python train.py --positions="rope" --rope_base=10000.0 --bias="none" --tie_embeddings=true --final_lr_fraction=0.02 --z_loss=0.001 --dataset="wikipedia_en"
Each number is 500 + 50 x the weight over its row's rms, rounded and kept within 0 to 999. Layers, rows and columns count from 0. Numbers have three digits each. The size before them is the row's rms in percent of the matrix's.

# layer 4 MLP up, 512x256, rms 0.204, rows 400-436, columns 0-127
097:526427571418492493416463504436425449531505504448506473467455406380362493386603480529508483539489492498479408575523610478457499479476494507556406487488487522448476397461496606532534579518546482545500483494523615534504482552495490520517477511542547492509558524589566423538409540560606552438556462558453591482517501585472467495523550530490487579517455552563474471541548524530485507447536
105:518496473524453575599484477524539492531463391492621486533531490546575482478487486486522451543506446547457528575456559495525518427445458554494535517494527482408406547511457496470560493539496462452587485469491581581511436549489525465485485475506456495474407408449426435531578533583498507437467446571524516406565443559510586540465522526495463581524543379454539460512453527408576501511546
102:545486496595356507564425578471547388478506645520605471404487446613444525483468567514542460556536466526407487602457535527485472477437399469512457498506481552587537509510507541443480503478483521590539509536528488555531454430540567401590532477521450526488493546567516434478499459444380569548504482517468515464493461583554381444441436522508477542462496443588505439507550421469538466517421
094:460499542478487520542477568541469474385501486493393510484556510603448557469554478428521505509491527639493521600459540448447490452368492520521561585497396619624408482470453518422550458471600453428502410524531516410601522594451549530477469527473495547528519509578515474388404547486499476484481519528465552486551462574518394592435427407523454569479407545398532561496415531452478491461531
101:534560538450584484479508481521488550507496509621429391441473426518511502500477437474557396504458447514400435488478520525520421509599497589469429445550511528569486427544567489494519406482436493539571579507427515486467688564449495524509554462506466484453488539465493450332520495478472519438480506463529476481592525488521424466535490465504478513517547479560439475455379487482491449564479
102:452569469489534550475486632545554472413420430444465528499536542472528480507399542447558477554543397475491453485532490433482533494583453446522492539558465527503547548500555398574509493522453451411447540524441539507590516556498455481577450514465545547535448459517470463477476505484466526467420551457440486446546592513529495358462561518485525597552496532554476489528551517431461448504592
099:465487434462544539462609533397456435517509534485456432497546474487439563456535474549505428526483556538498574476525545549524526523541449464477500576579499417493561502520510538498527511565494478514642525547579563556469464460512421589396517575470448516409557539410474491578506557450457507458362526579464586469425529480491481476483521605472497411549471494492477495578510429467576498447448
101:488349473517504465538577473560512413505470490424499414481457554420443564462471491482471553477497555529494497489530477450529484594460499513451488482522498524591587565425552460466482405481512475586562463498395345601557460495509599526544505497442492442523454487332469460506455545496511474485578526555488574498535476507436618592449588521488479526501408553521578552508481514435507464495497
106:559531442581536520435527428570508532444597517545442513521505557382576427436450460465553349421503577479469448539572549436530535489507497517551518456494591537459446440507542470465354516496523486540493476466455551545560480547473520460545498424512541551471423475412558428383527505515527511596509467454520500560438574452437533580540503464524368506442483590487547466488487487559493536562468
092:505522497544462405538579478402523471487413470428552491485551407385508412455495483509455480466604544487495441534500486447531479428544459483556494475516443515446472522545531629390479573525519537488498469543555515529514511583591473510532523448516506525475512421510482535427479557492549622472484495513489616464498458438568369527520516562523493493583434542466510477502504469511546487455523
105:541467484418526584465454437562497511483477414496494514573472381460505432500435451538500495579505464585430460489560509612506507506486478471475431552469486526518535488516495533466453450589526491528481587628563393606481473486482545498395622483637555402455487510479542485394555411598542467541453437501610474538524466504475532531485496428524490493397537485419436454523524539467467494423513
102:488473428506412408498446524410530469492447573527468511503503496513517487530521490547537532514448511466494537474456534572499466478492496437634509491486555477608444444540397556407398541529597466581513519465515451464537372537594440607588489448461475458527371535468508475464534424465507506538435487482542566527391541460465530563464479579544571516493507488458427545524434445493381528476507
094:451486435457438571435483458488466467547476512422576508526493559466472539550598514520558522478522478548514493519458531501411500497508428452523515481564442535546536528492543474510505580462471421499528551445537505547509538493449456457598518525531604407440554527662553522518388575516525427472463548529490534607547570522519520474469484511501526541545587504484456510545498554565534475483528
109:507576537473452501525439514496540419522430535544602455444565560455486467534469436542563461477543456539463410435488476512475496475519480462500477531589461576589513493524488471497570483397546531471459479485565489374486425431556578525454491393482481566502509594475538549468539463560635490541483581455569501478468505569537494486505461533464465491572528507575415466467386484458449484481605
095:531449467483518552501438530450500424548531554525478584457510489362488494519585491437585536483499497576447566470477458522561538518517470454413471505553566490528543503474549561543547506377443481494534550463475551563466496541532531459426507434472515532458518385455500422519541557444470418434423538481597492454524518547457538503496562452557491577551540464493482540462585427489476565376550
107:484534515525521457495549410344540524414536471576466551472515539568435450432461458575553490411462477514583589565487456566532498499481455499539593491483455563310567541460592501561399453493566463472515651536494548449546531498479480584457413521476503574467447532553477487419499454436484465542393551597511510525507431477472558606532616469463457457497511555580540384575569507485505502564510
099:483489426456502515432485527480565479568619468497449453583512481578488445470583564510473515498456516509467640487579564547409574395514442504479476455398531546580482506544480478525514486510521530539547493587486535480551481520493537507504530492531471479488531431576521608488552435520518438444527527523501522488433532518465431526461518458461568458539532519500461535600491479533396521518564
095:356540531457562394482499502518529490552382500466497496534446496531522494438421487519511482544459488429496456501465523479500538454550456587570491572404420436406542623533602579507527459515491492498499497493515493418542535505462533519469513482455498459503594479567460568470445425538505455421519504638453567538591503533547576495463513531551526493540475478524483482531509427527554490520450
097:382523423467581494509493608450550513534497539476523451438556474481458495543563498467575474545602590492477489482530527645610461429510524477582496542461483493483563501392505477541522528549469510511630491477459416404511469540519433521430364470546430510512495502447471549439560503463578522549509479455495503563440619438562469454478499500406511480489482477477524479566482446506490546424495
100:439550489515411499520482456484470412478553615488480548503606448523519472422507476462522527518563484414331485467474542475553481490556507534515444473422466504566496505449447504494498488488505497457495442535526509485543477500561569514428562504487494576458568449428506567480535542526569503514474548585539412465558453530540461476434462542471465569536554429538549469488563452512484550419420
103:501499476504487465580505534576404470478457519578491480486531522510481523548514468483584551495485530571547539431520430530626464607476526546620424480404493523518544478534457506435508561432529538492494533412503505500465454556554467474565506423620469471507544441524432479501450511509552363529473375498496557598525402486512499398507525475550509475433501429517437573520485539423498562558637
100:424442485464393548541497386441520439605502530530404474543379491465559519538493478532458504466465409410570528535511506497498420458476560501524562532562443456512472579551588513506520506430514476569473482534475432494470597530507455483404515396556411481439533573462512552439501561437490495438400495495516521566580444497563516444499582568525472644422534522544457403479576439529493565538489
104:512567489562389455428605533479457455475551473494438478513549564537483493523595477557414562525512494416528491518499448490482535504542574410441510491436487558409465460546584474571416466541505607439487505409577448457589438550495568443458585470472470392443483496494561506482535416478596493535466444562504481427473587509420532512475565527466468564465441472540536480523458480440496423480440
103:571506472465523472618533553474500565532587510441594540513450429553557451500453436480461426464488487521527498507479573517584433443463478444415454555481521476490399561504451485503497505497455512488528425587436533531486434523533599546437565530509560507477411483426496384555468629529531501597575548526529535370550515461529487482573497430473522517461439537520554476491466499472498458470485
102:548471527569500634560534522535581538556450383435591404508501564449487436428552569538561525433480405502535526573578549513534465451504406575515394498377581680497433536456554538454503557564416525581461448560476471475494375515437488463499470476497480602564450565476502556500485509564479483450466496473501411478500581518386433520525487552441521505565481505471568498440564501411577481478535
094:622504446474476504481488492550539509471496398441518535441454497430498464430513445613492584416530543539571524473393524514506501464462516546498557467543521472584475448522408488463458519404496509517498570585514509463532433532457505515519484502554506522487457510528452356479575523516446552467519461479480482435499522406458488529499518484507431528414560521506475590503523469485464521456512
098:578559563603513490458514489570488491416511435491460529470485531489475454440559512505502542583447488494547589454601506515539499556556515466528468499493556486534484415510536481602580530418580480454398599413490483447553529596567483453476480488553535558542539394443455534496532517460503602546500473510505437542522487538452439580486509481461493505512447496588456494451410481463438486447557
103:459480510492472493457515440479643542637514430548528456471443423509523454525604422451396448500460538492517572372484548568528592474531477486488409453434523490453491473399480504550498446493420530541456512461512502470424518487594496477529596476541388462434512463566530544570483530392453539404541503458525576567443461446528477519542492501558532521527542509544495534470544544451553475525386
100:487555548470489554502527492445471392438530522558520607549548512550596553468466534492507472489475424503539429625401458490509433494462394518355464546503552496552509498513526572652469402443536521463532574554491557524545496439467481464460498559472457479582437500510529539466495563582615496499478498510516551494487525487509531506436524528397506508532501423517525513528519467473543506544528
090:495529414548479454530557495464452501548484520402518541461451450393480393468463531526475561498449463509558490493489415518475461546519516572428565540557571425505455505570466398525494426434567615561494511511475568461537558539600461559459498503482522430522487466571434465504463575524475448444529521587505439443531586561491439537468537531533505584507616493496523455509514528509498426549564
100:547431493504480514485509580421534466500584513533513498530512556412457471449433487570491533481457470529556489541440549517465577486492527459438465555458473442521487476463505497533563451523512490505488570542507516480552480438494477556474502515595581594473403545476550512449508544590506479547577514382509484560481442482488421498553506501558398502439579516517481502514563427519557497430481
105:433526456435420389497470459506485531472464540414464578519440591572519580497465498530462522488499487578533460438542515567456358444507529491560474491483542452526474463471532528576624504487549481502582430559422477528557448478461490514500554516491506535531456532579529552384523541435490462517545503588586489512542488469575476560473458540551483508414498448462463493543563436477513515528549
106:427457565525528507516453437502524572470448520511517470475520549527506560464480483491380524522635438455454436560473500490541521499515516500497579403476449425439480595451435456562447501463518517440499523504471476470531484478543465540486526576415537473442549442590565438494491584585534490446526624482509371490477500417448419477529514461451603505495477404467482521466540559464585440486500
097:554543430541440501414428589483621461539425514486537461546518491514507509506493598547485505502588596426370507451521573576499459540471466475524480472478488508493467435551529460497460530491512449528448460473499535487480530390494542500473443529520506380440499481522446449634418425473511556519525483504528396567467567442540476566513527409478460401507550493476408492432465652498524590469560
102:581577445577618529483440437523513512483546486435452452491492502471454476445425476582455549501461481543400454542484551537521598631545500535451519493460523468472504458432477526463494503569467531470483494347434497632518567511484537415492412593433530559461427568518581557543474462468476571515456584529520486511432500603491504502488588504498437530505471486476512507533459532526428461486525
098:507505518505490621541504542439516513551528500514501456506560494486473427501543591556539521444450508543508527491487556483467534558497452471562589458525487520555566504575502467425582590441452541432542553436420563558519530537506482474527490491434457403461429572511490546461486525514477529474508603516440415523454549511493528544549465414552444458516583502533474483494506535486499474437506
103:511472489465456430562601451487559463537467532494485500484651486512595479453483436459583420542535567482453484447558450577461560526477490456544470531475629472517506532456460453507515510441553450501459535459443559532478419508583515461477436478516454508540544438519421446528473402525482495454553572568553528559490495400532436499610436425565539523474490629409520549529475572503439573544504
# layer 4 MLP down (transposed), 512x256, rms 0.195, rows 400-435, columns 0-127
097:584503448582522512564493496490559487541477532570463462502537443514506583468395465406485498472459532425553585532547527481473496451413388484419435505448600571496452569509467624530416337429498467515469489529557445505503463454433470428462526518466451528502509434554490538507442494570491463570454524530549578497605476524473446488552406526503439524458590497491469502542503523486534481397526
104:490518534507524570550464521557486573530521464501519480498537486435473585569501519554561509553431425518555505480483529422578497384599536526548466587528542497530535480474425453458553447505480516455486438540507476574481455498518537583512579473526565491458515449449492497504508520422511505498521496496415528512511465580476535538483468444530568490449540546523396448490546506511568388576520
098:552406508457568475531465432556562514463511458505454549547476516439444530531472466539476482509482492499520489417554524470520574405587464503509434446534484431459524452369541575586439459397467615588471552593457430472533492568456447486466487536445422472445540527454475457515495526572516547446491526565441532515446397561491500407534548533529536569493550444522485450484484431502547470487485
095:525502502494475513435596501573513522544502517518420475418562430580490576551522438415543487511483498472495586570493446550434492557495468496541562452504482505445399621452435473477507551566568515581557537579527478498488516459436567435500548516408462519569350443534490568413547472443518619547460550519599541467512527450531465508537465441495498479495607419472472509597515482494529435508487
103:460430451432528506481504479429458532540620519462490489512513468460504536482495516457520471518524494552546573510562452470452440417450432460460461494480487480497518425506517485520594446462508416553465502483509610515557433502511489554492459506491442486488502488477489473525510549563417569475485484483530510563561594501499518554513596418549468453566468533559449401501502515470533512472464
096:532526437430463494514502445494552544492521552495493548462558506492528451483502532479467479460537441419506431457500522504426472513569460496454440553448327545514527471565486541503510548438538471570436383479496569522492482479497457590496556572554496499555483504462458496403361556471487517526473515517479546487580525545513480569458514496499501559515531562518427505485574542594517553615484
096:432490587553413521512528512589489471510520490484461496530475563492466470489526498483511480405524457481448534594544509552505637494455424546422466538532547455545572507520555484423475463471504571510493631482504515550520611472519527605504462562456500515523442487512604505504517470521451494441543572550490476506521434500450511497508427446482424544532498533382491445610472478520440427481483
102:460561502513446522535580558533513556469540488568431447611574574541531565533446418534532483492486451411525516489584484529503463533566508446551479505479622588526529440477513601460503486505533463485479373448508499407539436452545484527565484527492557574514494502500577469499502501420419544604531479528505500484587542423598455469511392420490497483434393553517427598503506465440464546471505
103:475500403481474464517460506444537461524558638492500558527561514508403538479428474523464481451472502536505518452551491488475568423486500529549608463483452459497599401498515469538522622502534414513476592539532536505570601449566575510603569537510516453468560515480490478452548487423549399455390567609489473483471502465550491515479514495551459549479548525435406422443540519537454479525460
093:454526384533586492482531471597445517578440506492542497435496471594536539498468588467516476519498523487500459512494586561513521407546509499533431465577443520498540491476554442476499501399489439492430613499500517554530539517510433468541477408521469519432555415542520538471548534362444457524584498480501540516580419479443514569469480458526493474510501515497486487554469497510506485602595
102:446500495556457533574460569468413592512529464530447564519631543485519498474500511463460492524489503592482498498575546516467532489472503518472486442440551480448587478528464576448512456400513533518412570478513440503559481489482527540521489404456428546551460485507510499584464526531488524480473493488480458612533464456491478504424517521512456541486531542493381465516570555476359530503446
098:443567511577515495536514483458512546521562470528570541488484460416453446510514469564483572552486495523431472452521473513412518425503458433512462568522436496490577518572463486454541492527561447459484475460387602608422588486496457497399490565390466520466494584499540491505528575484538461507552468502460436582450362487430411552548495546502505536498570506491506535451486424523581502482456
095:507428541515490505451577482463479542522527466501483408506544532541535488560566556451376475498555422404567487501469478404476467545540488540513531569432517487500579534470510477414451469479582501462523497483501525602496549457575477547420550543504424498554542498428528519484488589417490453549535456471629584523554530458567455435540509594430513536455457531482527453481530480540500654478400
107:475487474547480515494495589494494546533608587551584457475550510416418523461516519527466557620473483561502431549613613522499445405474523563510543449471527464461453479494483460554482528470516480537557538490493497385458447564486475532555479463463432580476556473496532485398475511558434545517554586544503481409515534447498478481483463526439490516524520518532458470524398449477631402407524
096:457533478585420498496460533589514514549450450484415483461486497456494573525535457458449466531542451506390382461504468480468455438552480553476539502453551409482475585595521495488449539513452433464405566465514513620618502526529436575545504412438489463523569452573483488537513521470506511510524582496493468461535541524501545379461533502516539446549434476494409554525462592511494567496515
102:471602548607434511486530515492509481532466479457546478512474586527537481465475397456482469480571475557430479520457574445511525479448513490482639436586601477565370498472559527530507496421476558524560465532473533531531566496476531549530501467486529457518513496516470502497429554433462483548460450607575544505444511466455525481499490446561442466511454451480452510416517511473570504534547
100:442489544475524414579346488499564423506476436585467499415500493515486475570481488458400474495557558482534415520516553434471490513492478530508476520472512449503500526522475466542397481456501595405438462441459488513423548487472590504439467536422541468500587477559595516464460496447563506528563498373474492434458449609547541503460445526509438458447550571505578437436540502516495476528484
097:573521480572395520507421489524471514483489523488483446526494502555536423377482457495470572567469510499566497572587571436519550512464449524497559541465412523486418499471557607502602466491519453580564458524590494518396545482444502487479558630477587454539509516496481544508507528548568482555415524448525608468506480515501516552474484380533480532450450479565525532518554568605503536492492
095:495557587467434528569540517622546488519515440537533487587467563407442533422472460450488530482475469478437491570479520474524537490529569446433462592489536562440495453498581545497470527509576555564589446449473459446505440527492485522498494519508503564503414508514542487535500526456558531520535490439475540662499483564445476404458443506473540539524520524362520547454453495566482437499569
097:578545407495555471507464523562512443492493443541496484491500470507496480428492563439508486400451612459498559517496528474573441485505576471481412486407515362538570554510553572557541434467479556554537475513457428485486477537551465498558464533478533451519496437484570530511478508564490590571576478390562527375492470560451503470495406498482496452464513446566511490481503529492514425482514
105:464502504453468425478554441512584473524517464521415433439489434507516590492606454504479600529538468580635472531552468658496428450496527541538514481518533482423461499511516464468496502540528508577443542490542498519514430490502567453440575524518534582493498526496553556433370520545479529470512539483520495506561494493491490576440472450466456505451566496542495545457542524528538505517458
100:484537491496478485483501629522462517472402589462472457485440522390526447419454515592515525478470520492477467446556498475472523365508561417456569458498565488527497519510483427587515478508502487511522493547479523572540577492585565424432562567585520506610503545518520452475472527569556516421420451464440455490540507446343409462502512466546500490467418466502522449498425498500478419473485
099:419471545556598425497438564538499383479482459494507461512512517451492527549470528535553541468510440469515496477479472450486474436417457471504573438446521476386490534435424484481511390528445558483444484499558415470456507500603488553539471436541569459524523451553513557607463495483556525499500499472521532509477574516471459564541465465588440523544383528513422465495480500562590444548504
103:568546526576551548487437454475501502583524444532553515473514526407370587445516454471493514493484567525497534384540513405502541480421528559519558614485496601475571533475507380523517498513461518447437431476544452530547459492597508460503447456394439438439442457521579508473496520579580520502590439534491461527435593507511458454515462477471402531587518515496414512508573440564451484545506
102:543531474546543425595529502561541522495574390485544477478458462492479378541519563510423454477439555390540489480567511480477516509463566512503538550518594345526486427613506388475493519531519401459554536491487509562344498479451501552517555517411485469460480552519542522464551487593424519404522505533512454558497518510484491480448484511450425413464460504510546474566522561499527512498509
099:467441558523508422565598498500536433535592449574502546544583465482490553522414548553463442507433476518527564451495513589549461437549542397439492467494431445528526511539494469540434540616559505526514515538533473407530445565479509468495419501535490505501517392506499448463559371514451497480541513567396568458449520485476516461360481497486526478582580448490515538467585575530467460474464
105:508410498563568417492467517491469434553444518497492528516495587493489592613496448539552585535478448405476528535491538505453446462475509528484523552621490542500423570535547478515505392487546478414564529478496454490494440457531438492557534542596460460577458511539390423532464482520457444494472487466362463464503554506522534565508527481569557490504580518519508426533486591515522453450523
102:589429474540434471545539533562488561512511515471435531418581605479502476460445367547524507460587457575427532534541453538478559625483510564510438486583430466512491568502501544434582455472545500530437625485437454490472517374429448424495529498517535550457477508470467519564524590497413533427496577533461484513435396581504544557436467462516430511554552519580532386496550482546452407476465
102:475565459472514541537525503462549550522499469538514516510430539462493528531524473520434535413467475585485481529536471416564446538459477450462502444501465522528513473495510587447500558525533477571530549537420462481525492568479499581551524449523487449485560431448440525475563359543565542563489412539535444486490544561518440475576461507456512530514545363441585480394588470533484535463474
096:475450462491538503406481469517547525424506469633536551444474425482485429541507562484568551527531484488493475554547446374463496509547481623504506466456495392509547495439433479518503472583421480454493527590479495528570517487480534504549497489481446465568531540491587436540494515473483618557439411414515510454533522495514453496530506501486581512431473512465547576513506468497553434549369
099:502425541539433520513430500540563565524507543472513565556540549558512510436444538453477585521443449401521475476542600542477588501590518447563491546529494450524530572512476531604421580510421473446491519582480463504532521444408588472549512563495449396609472476530473425502507515503412510504509436522554540471502528564487466416469542450529465458514450452509555550560544500365527538440485
101:493575480494575491554541557588550481506443497542538523499533586489457478481504459566516528484590462437557439521498533445442478418496565567392465469479541465577527438470442560492475582419459493445524486510510467501434499513484572591551455453419478403503504590487458551569459619560518472560477498402590440567536488548519498402435518467560546583452583405532496422521510469473449586586518
105:534513532439442498511560527518452529534471463488547495552487495432427451566593450442512481519489557512583531462523560527505441450533543570505504511603451516450428467487569517470457497564489598552459559421430565513522500492595511521576598527592514379467483574466463532425415437440522511582408557438475356565525462554528499449467523400527504538471552478478515537529491442510477523497461
102:471549565609522529502432463495487479468438446517561494485484543551501523519467523558454534424522507524376528441451611538565481509569513508522521528497523518475444488508462537578523464600565469546539515506533503441594590497546461497522521417503594518430461474368450441507462465498546424519453426451408576496483542477490519471513475546518556573378486387501483551478428522609475551461505
100:451479476449494510559498521584449459516423514568472508567588576430516530528462552492512467532453495345481450438562525535467464483496573631543536559418460544472391565531422489550495395520447534452475465563517410470504466467523536552568527551474455471521487599571516517554482531564433517555483476503577556475466555429421499474479543514589528478530455528485565526516489453539439514500479
098:585544499498570497506504458496521433392502518499454543501469495542624503508496487526429435492507532533465516432518534478482466403523502545543467500475435481510503535580448488481516478502503486520420510449448471495600519505385410550498546471477519534474579444504485474557551474497550517501461528442620493554480429428531479503434532581444472559626520585510470574592529564437561447564464
# layer 4 MLP gate, 512x256, rms 0.195, rows 401-436, columns 0-127
102:521536522528454447427513497556548359413527505452451505453462487524433502493508467430538537514495479595508473553495441436520450448499472408389542461589589503437537490496475572603500567614519520522490534479545495476516550540500513489487518437528511456453593472483495461470539599493479471595450419423582475509482560499590586554517507498474592498580467490508392501548483495544446485526510
094:532571480428651468381495590494538544435454460497493477533512535445605447480548462509546518464461559560515508484440525416525467485476493539424502547548572538462558516562421558506530460508462494413507496495549591414528556500474412516465454422481539612552435502471571577519415567443539445514498518512627553501463423476500512637508538481577539514518507620496496580484460545497487471372426
095:545458582534627594574520497519523648497554489534547499408473499477463480518466545578501469572534566469556460484584537496566491472569469519518473494463575618445536466477538376485460516430411525483510469585569504444533417592404446548468478471482493507464446427496488480502522428412438510560539536549441390527419564511490515423575521527480549481454477451533593447556563556490473461523556
103:444509454560536539481545441472412530534489452504465481547510513445415469554630450452472382460545523369398488577396493500477498485501602506507499438547504438503441538498575542583531480523530468479490595492503515506484492536513496540443456428508419531409577497515540584540392457546482382540468515499520506505598480538514453489485446513460498521565583494545509656514561460419589423513475
098:611524539552476470382467518563527500448495477506597532548538471454535447514457530425489485472434572429469575448497433429507551485547547456413603589485499404444586527521548380598486488508438536447497557526512552492500545549546442506587561537468520520594533463459441413560399484482477537579486436525440462502581528436458502457426624509529404496411574476424466589430467516490496428562511
101:546565451479520500501552551468529531521508480564513540596456502445492476485575553597585519436520507560505569564487459447471450490456543535499447545397451485455500477553552553519580511554567524505548433567497475531487530479562458496446484525542443542550539580493543515503471667513528468539521503533458521479453488465505456538527503471419401455478452529449528431458507541494559515542540
100:533345436551466520385551515518483564499515506468482473484463510477553621545579556482466444462546496530558535542480477471511498535476426564525503606419426444575460492418533480449510444522406464534516537543485394467455449486495483539439536510485465578457486550491462482413476509547483467476496555430550463557445454412562592621507650547524483444623431519502478473503407398554467500554474
107:534516533587506485473461455476495533430528405451491449597596525524495491596498453519458527453530492545518530480488490466445461499541465506439546438417576483560416490528511492506558493499519465516481515491476531519472511420469444416545465481492571546603469604508457439527531569559569368490502495423490480520467587451564500515509578501533436573516494472454511496435446490414500511440472
094:495513508439511383521505585452522561597491470496581486483509451466656470438518476504559482536566543567507501548567510350431589444523505465527424512453459444519611557482484504398571458561444449559516515539625491477427474580521551490541430506508514516476519455552529551399452565433582508517459489480527474524489520437597489517504580454520546490518499508492519528547434389474484537552475
101:510528448507500552493486504466506488487494530482424521541572528440473528485586509482458511520526494487588608499636465455463483420439467535533507422481533504477454489422543454394596517487455451503510414523509491464456531525529454536444521517501499587477469517502467487452441439504506535498561578502376471576484369493613436516595551460487588417617467441475598532422579498473507534530421
098:450492485442573483486534462557451478488524388480607526455445425574448507501579467507507480515565472508455509564429494479498562591476497487448424475487556553544504533405464468574524582470479505460507492491447428492536521515446529517563503565552518520463523490593446484482464471518568516475478482575465480485529537510480549455524492422524514440484437419443593526371517518473575514506499
093:511511505488503427424468491468502509508539551538557541462511486405514514504498475530496501441390486565508524506578443507517480455483501438387532449490583547570444475517472429467446435453591463445541523520522485457477478628590563453477515500527492448549534563511474460491515531538452516468518426484414511617477472481392594412474551573544584487454404488487472460610477456483389507485455
104:472506573504467445527449616469451509466510463565493418558487504506580477488514436531557598459488524521523492573534526525377476483502569456531492490499511489450430525400471446537465502470537521486470538485589469491545499570531421486497546578549462556456467493531506444538594498507556426546450498524402559460443496504498402489507533505531484503510502529530504484447438391441549527574541
098:460661567519527464524487491511409557524506433431447494527489568485519580402454470473512506480563514503572438598431447554574514525467555551476493492529554441466434469540495480529488489537586548464456384591479532530519422461454459487498521411561441452496486456428576481495482496412515478546464516517558537543496402419497495404470492520524512463450510533398410525556490454429447516538523
106:455512493575488540423478557510540537498526516585511548455579500439464480506473551525529578509579535495508421485428590595485580476517456502469566489630511445487503508468554477551500436472541545605565441471492492484571518532602484488506501418457442477456477465533499541455458487468567510428480448530555525458457466468475509512560523456433470457477420424454482493603527485544578575508498
099:494571545387515549492529499508476417506501588463516477425448445555571508564497540507454541527511534559435514381533511378566500546492548472460566423536472467604490538429467579427523600510494441514466525490441596515451446477486539542492565566470465514506513423469512541496565634507579548478416508478533480375470488466431489531501397414522536505510436648461514374435518503416441474439525
101:520479545576589532537482490480477514453515536511514482617506503450490463457494492537500356518495492574486484500409556431456536464469504462569579424459487386503408590446535432473500585521555456446541474561450539446582594560551541583475514578476495501492493552438571476518443454402436414521542504500530473453510528461469513560483547483458573502487571528537574565476483478508551575400509
100:527454412570428504506472412452542501554620440560523613491543532499561503624486534540514524472450531508448515617516525512568515504561426508469477534441467463424494490563490450479519499491499480421427426441588385492488461505521464560487551577470559489547457520483575467530464530564563475518522518478438498398528514593484489474455560594472553452561506546483509533417487542548565516615384
101:510433522483516539567485498542506506572499543467623547519460542561532593475515450409541467502537475507488453518414477538532546579481464538531514433574520540502537527502611450489396523599513541458387443624543544518515534569425536393559449475519490493427556511538482528536488460465485537505481586478466583536485628504507451516510561524567487511583460473479485609508527380473508516427440
106:523524492560538516433391499532548434471422539490490540541461553499406580448509572518474463546529514462558554438477524428520519544555561453491548360448442527530433529448452559446542460560572502484487480513549432505548480418523495490477460476450497480501578542429523571496494357543495523528586451547460546417446499431494569475449581439497559513537501478436546521492454456460544424506499
103:482601462507515497527478534507497541449485462506525433493475564463416541516504383410402542534533491508524487447504564441519558450488494495569546484523529450600594514498541593517559399469489496451537460503545376623525466392450446492477407632418519527499439450460520480497592515514548417545433479501478447512514504502463480480467428435498570511505567445641476510514522513467471440430528
098:435513542453418483485577543560482450479466574530501431558619544556511482420560491555489526468482374481494539548450401550425525551544540502438481476430608553479459420513453554498368506514480472479473490509551363503546501529399526528481527463480499484452480508548469463616584451560546490518515516446462541556448580428618420509479524497520457622511437443465495526543542541477469525494551
104:542471505543560481493527482585547555547496506485480488523444429539510487595547600568502536561474429437498448441467496487491643520494498513504532454417544536502506493552479540563500458481531488585539530521494467557526505503455416469576483371465532472489525512397451477471508414547470436518483499517562422571486522537544470559568506554484582447479438476508562515483486562534493557436455
099:499480517576522503409556524530505506533537445536540511599490487542495546401599491493497496501462514465515614583493582490498509500564525522513489421506500482368604504490486461507454574459456468473464471611509440437523415473392477604549476522518488465482554460509409654542421523470569508562502426511561550528478549474475523538465546458503519484570504480440420461518505468541413470476472
094:493565514531421454495320536511566518569501474471512486488474479474502459396502479537424553511474456560490488460454468445541537407482544418441431415530455464542549483470456494484435480477500529489478532568577435458549476588589517463523563570412499515491424446592512414417485445500446451533478466509430461475491496434445538456456535458533466459439541524547508543530499526501588586588490
104:481498521454558471548443437565475544536527542503531421460466557500481515393422521491552398479540427546532386491423582427464586508516543549454526572503505394492497495481493618489473503449446520499566461546476518562467529433570486569540562368394496613561496544557543562505590517482441523425534455435423488542506413434536489485489470479523475578483446409467574636461508487530480530526377
103:468587544538478446452484473476535603453523494496474442448444535437523534484525503437402473581484486426542482471518564450487538623541457440509533500475428337538539494410515441391503505499487546549458578640556422477468512521511485531513550472537470483559549507499487464579569492474534517510503535519460543410425467482506468603587490457507637467513502547468501594432556412546564531437462
098:517475524497487550501446500510517573440447420355534566510470463479510481468468454484485530455416556475610622444503460406556472507536500482539586477480470558458519472479537524502506497532512522515479482517434498398541480485588414531557537557479519599468489499514513476626484456500492438519481550470545403528485554503505540534484547469557470549504604360521628513446520579517449471430465
095:456440508558522468463509476543432483540495504526567530456492490432554496516494515422545580488537484463451440519441509386436458428565450555438509540590495384560520523483507572523564531466467531513540513499565465401497522498473509450412549525492578381518488459453467590407439536552421438483478552596510538541548462501516547466538468580620441530474498547453508533509539498479578514440547
101:491563497495533538536517513579513442514487483570443479435498471522491437553496505493515417532466548405525399487538510493462503442522432509473475538553429463622514469495496607463419489531499556453513586486497463507486494501540452486476450486409551490503523480546600343552474470484475605460539484434552499480498579527489479432386563620527483484444470462523506492453499474509455437549511
099:506481493563514444531540448574460458484524376517531513447596513456503536480497532567413442496465444487437549422465534376537542456508527447488458525559367485475546527534565529453460465505519523479409531465447480428571586475498507528490529517541543535555511454457478557498505421505450505508450496496451595559486502477486522558553570451517514502453479563567474490474588515536468476522506
101:551535535527494500494591539563569534492514440527554474599525455508578521384568571488528527516544493496452543458396586516476495533492498484565514431523564378499583462407464517503603432491395515609523523497538507469570505634478527484540475502506460540558473485490438470501518519382563521455458553543485457521489498443544478477499537515555494472519412495498577523460524470488407445504449
099:474465487498465530428473516548534456476518577503447519477458455459485591482575477536551524453433475451563478496600471472549528497458417540409486483528447596403531546471557504515477498450423520478451442529491518512495625451549504461567513582467463525590448409521444483525480449544421374441495548480474616486488613517457432530470565490465476506527468572407474453442533460397552622477556
100:469539517526532516481495559542468422495488524537473555552584524505501565568522483449442484526457546470465419600398544502406588480524450523481475481474463514535475435556510478580357514515467564552538507521411440519506545448612508584545464494488483546512462502578434417639478500519465523482545517487438477540501527474402508427503484587473526534478531465491601583483584468537594492479480
100:428528468477436414513458522605512460504473474488432465452507442506527501514466517558519498515459469418504435514583514483510496528495408508507526573591524395529567476507497405496489455529471417580456539633548436464550451459502525587521537612532476514551501458483700516491492566511540554449583507528450563557504448495418564492502468556456545437528441538487505478465479486430561573523569
104:424458540452490422483529498532560554494450456593524514457534431485426491435540524366416515525486425428552531488493504480553559570579498545483490435510599456512398455451504476489502441477479469512588471482518521485484510512567558543419528508503422409448527476394514597537512431510504483486500515488524564524597523474526621530485571500535506438370601542544515510561495550434590542445507